Part of a small language model's weights.
Size: MLP 2048 GELU, vocabulary 8192.
Each number is 200 + 30 x the weight over its row's rms, rounded and kept within 0 to 999. Layers, rows and columns count from 0. The size before them is the row's rms in percent of the matrix's.

# layer 4 MLP down (transposed), 2048x512, rms 0.065, rows 792-797, columns 128-255
095,213,223,220,223,181,176,183,225,126,215,218,277,158,185,214,186,147,130,236,208,189,212,266,207,186,149,175,227,212,207,204,225,208,175,174,201,164,224,196,245,211,203,244,202,230,153,188,198,203,192,224,250,175,215,221,210,193,181,190,177,207,231,210,220,146,211,209,175,162,222,239,223,163,150,153,173,171,139,199,163,233,231,209,164,193,163,236,169,193,220,179,160,192,184,173,238,172,196,178,139,227,251,228,227,156,184,176,214,233,194,193,160,263,232,191,206,148,222,239,172,213,242,236,168,193,220,214,192
100,179,208,207,205,151,161,163,237,174,165,250,161,210,188,189,143,225,202,185,180,196,161,268,186,217,177,215,151,207,183,136,244,199,231,197,194,219,227,204,194,198,236,191,172,178,213,208,146,182,219,222,193,143,196,216,237,190,208,209,246,249,194,197,182,229,196,170,194,172,213,190,193,138,153,215,174,193,180,217,177,131,211,223,186,192,211,212,221,248,160,208,195,160,184,194,148,218,207,155,198,222,209,241,168,192,197,190,191,211,205,230,173,159,217,217,163,150,200,180,230,231,173,204,167,209,233,216,229
098,200,203,273,177,147,220,149,265,197,187,171,212,177,207,150,212,211,198,206,200,190,238,220,191,179,211,206,200,220,216,174,175,194,230,168,222,230,215,241,189,174,186,210,192,167,189,257,216,230,224,199,173,169,213,202,176,202,210,216,222,196,238,146,162,213,174,199,209,145,223,160,159,206,219,197,186,249,221,202,205,250,229,178,184,154,254,218,153,187,170,217,227,232,246,259,192,169,247,222,229,201,279,165,141,212,238,212,205,195,226,165,123,190,204,190,176,245,171,254,220,213,176,232,218,146,201,219,157
097,186,202,191,228,197,184,149,214,204,229,218,212,163,190,207,189,218,204,157,181,193,225,156,191,209,203,234,178,202,166,266,219,227,218,191,227,183,170,178,232,216,207,189,144,186,197,201,226,164,180,227,263,148,155,231,253,180,167,199,187,158,196,198,217,168,138,253,212,178,186,191,238,228,221,128,211,218,169,184,202,235,188,192,209,242,254,179,173,230,193,146,203,244,181,182,172,233,223,226,162,214,287,186,147,175,176,183,194,228,173,210,227,209,246,227,212,173,161,177,148,168,173,137,200,192,232,207,256
093,194,162,176,137,215,188,175,189,201,170,216,216,225,207,175,200,157,181,208,250,192,223,223,182,128,245,206,215,194,240,223,245,186,179,251,207,214,186,203,159,240,251,185,189,199,242,180,172,168,184,159,163,200,202,232,150,151,201,178,188,189,199,218,206,205,239,183,274,229,197,231,190,154,185,219,214,169,170,219,169,221,162,242,206,192,159,209,209,150,261,172,231,225,231,227,207,301,185,235,234,248,198,225,242,135,242,162,204,186,178,187,185,199,173,177,166,224,240,177,155,203,168,195,209,182,248,222,158
096,217,172,185,166,195,217,205,155,217,186,181,241,212,160,181,175,244,207,192,261,227,227,196,244,180,193,157,161,172,187,210,210,159,215,201,175,166,211,149,199,151,205,226,266,165,177,138,188,163,186,172,201,189,219,193,286,207,217,197,265,215,184,224,204,220,168,199,233,142,239,198,172,230,200,250,218,155,191,167,234,197,238,242,229,202,238,181,231,230,142,215,228,219,218,182,205,262,215,216,248,190,187,251,250,195,259,236,185,167,204,261,215,185,237,198,186,239,216,225,164,209,249,213,227,151,194,212,224
# layer 4 MLP up, 2048x512, rms 0.0697, rows 793-797, columns 128-255
095,229,179,211,203,186,185,219,203,156,193,213,177,205,149,220,229,248,184,196,143,215,220,249,223,181,219,203,227,112,216,200,183,217,178,204,248,186,183,177,183,177,258,230,235,196,210,216,175,209,164,207,149,214,158,247,204,261,214,199,152,190,157,245,233,219,229,183,217,210,197,232,208,200,246,194,177,215,224,177,175,258,165,233,200,185,213,182,183,187,171,219,234,224,148,209,131,180,221,218,219,167,221,224,211,193,218,181,200,192,210,202,244,174,148,168,212,224,197,185,181,187,186,185,216,227,201,202,187
097,220,173,220,189,155,254,200,178,225,220,197,216,233,231,169,189,148,178,202,213,232,176,192,216,196,221,184,216,242,241,188,158,215,177,153,183,209,198,194,153,173,201,149,166,204,179,185,217,235,252,213,223,187,227,205,200,203,179,208,145,196,205,198,177,239,166,199,115,198,210,239,195,178,203,217,200,151,183,213,222,225,208,216,187,239,244,156,239,185,229,203,201,170,120,205,197,233,167,213,181,166,248,185,216,187,206,236,219,214,212,237,210,194,218,190,218,191,235,196,217,200,270,162,244,224,128,211,185
089,215,233,200,232,200,190,200,234,164,191,180,218,240,213,123,179,215,166,248,184,197,173,190,182,186,186,179,187,201,156,194,217,194,209,181,206,207,208,225,201,163,146,217,196,120,158,212,243,192,146,221,219,244,272,183,219,214,150,232,214,225,229,178,190,241,238,224,161,133,212,236,188,205,229,192,222,205,186,235,256,233,211,165,163,178,144,190,164,147,190,199,180,191,210,242,175,190,214,195,212,213,208,169,225,265,165,230,194,193,215,155,244,221,246,153,153,202,172,247,176,201,243,192,232,182,196,197,151
095,190,203,224,188,208,264,188,198,147,204,130,178,169,160,189,204,267,195,207,174,230,221,186,178,231,190,200,218,215,221,207,174,261,182,232,205,204,182,180,250,188,239,191,205,206,225,233,166,208,229,233,202,185,228,170,269,193,193,252,202,241,197,171,216,174,178,160,209,189,228,224,160,189,202,198,222,220,191,205,199,232,133,212,193,247,195,197,181,211,215,187,175,191,190,163,191,181,209,161,199,189,203,197,179,205,227,163,150,200,191,152,211,141,212,130,207,188,162,199,174,238,225,174,191,197,175,191,209
103,242,253,209,232,197,201,255,218,187,168,218,176,195,200,217,248,208,203,183,153,218,165,237,225,250,211,165,239,273,172,162,194,183,172,183,230,173,194,252,202,223,200,193,203,226,213,209,216,211,197,230,261,212,202,157,125,144,208,230,194,195,155,219,216,169,232,180,217,265,151,253,205,181,232,185,192,220,267,179,171,272,178,162,188,205,180,203,189,170,220,211,182,181,159,239,233,167,215,250,169,188,177,237,98,154,140,216,175,176,196,197,205,206,185,160,178,191,144,191,192,194,203,186,216,195,188,214,220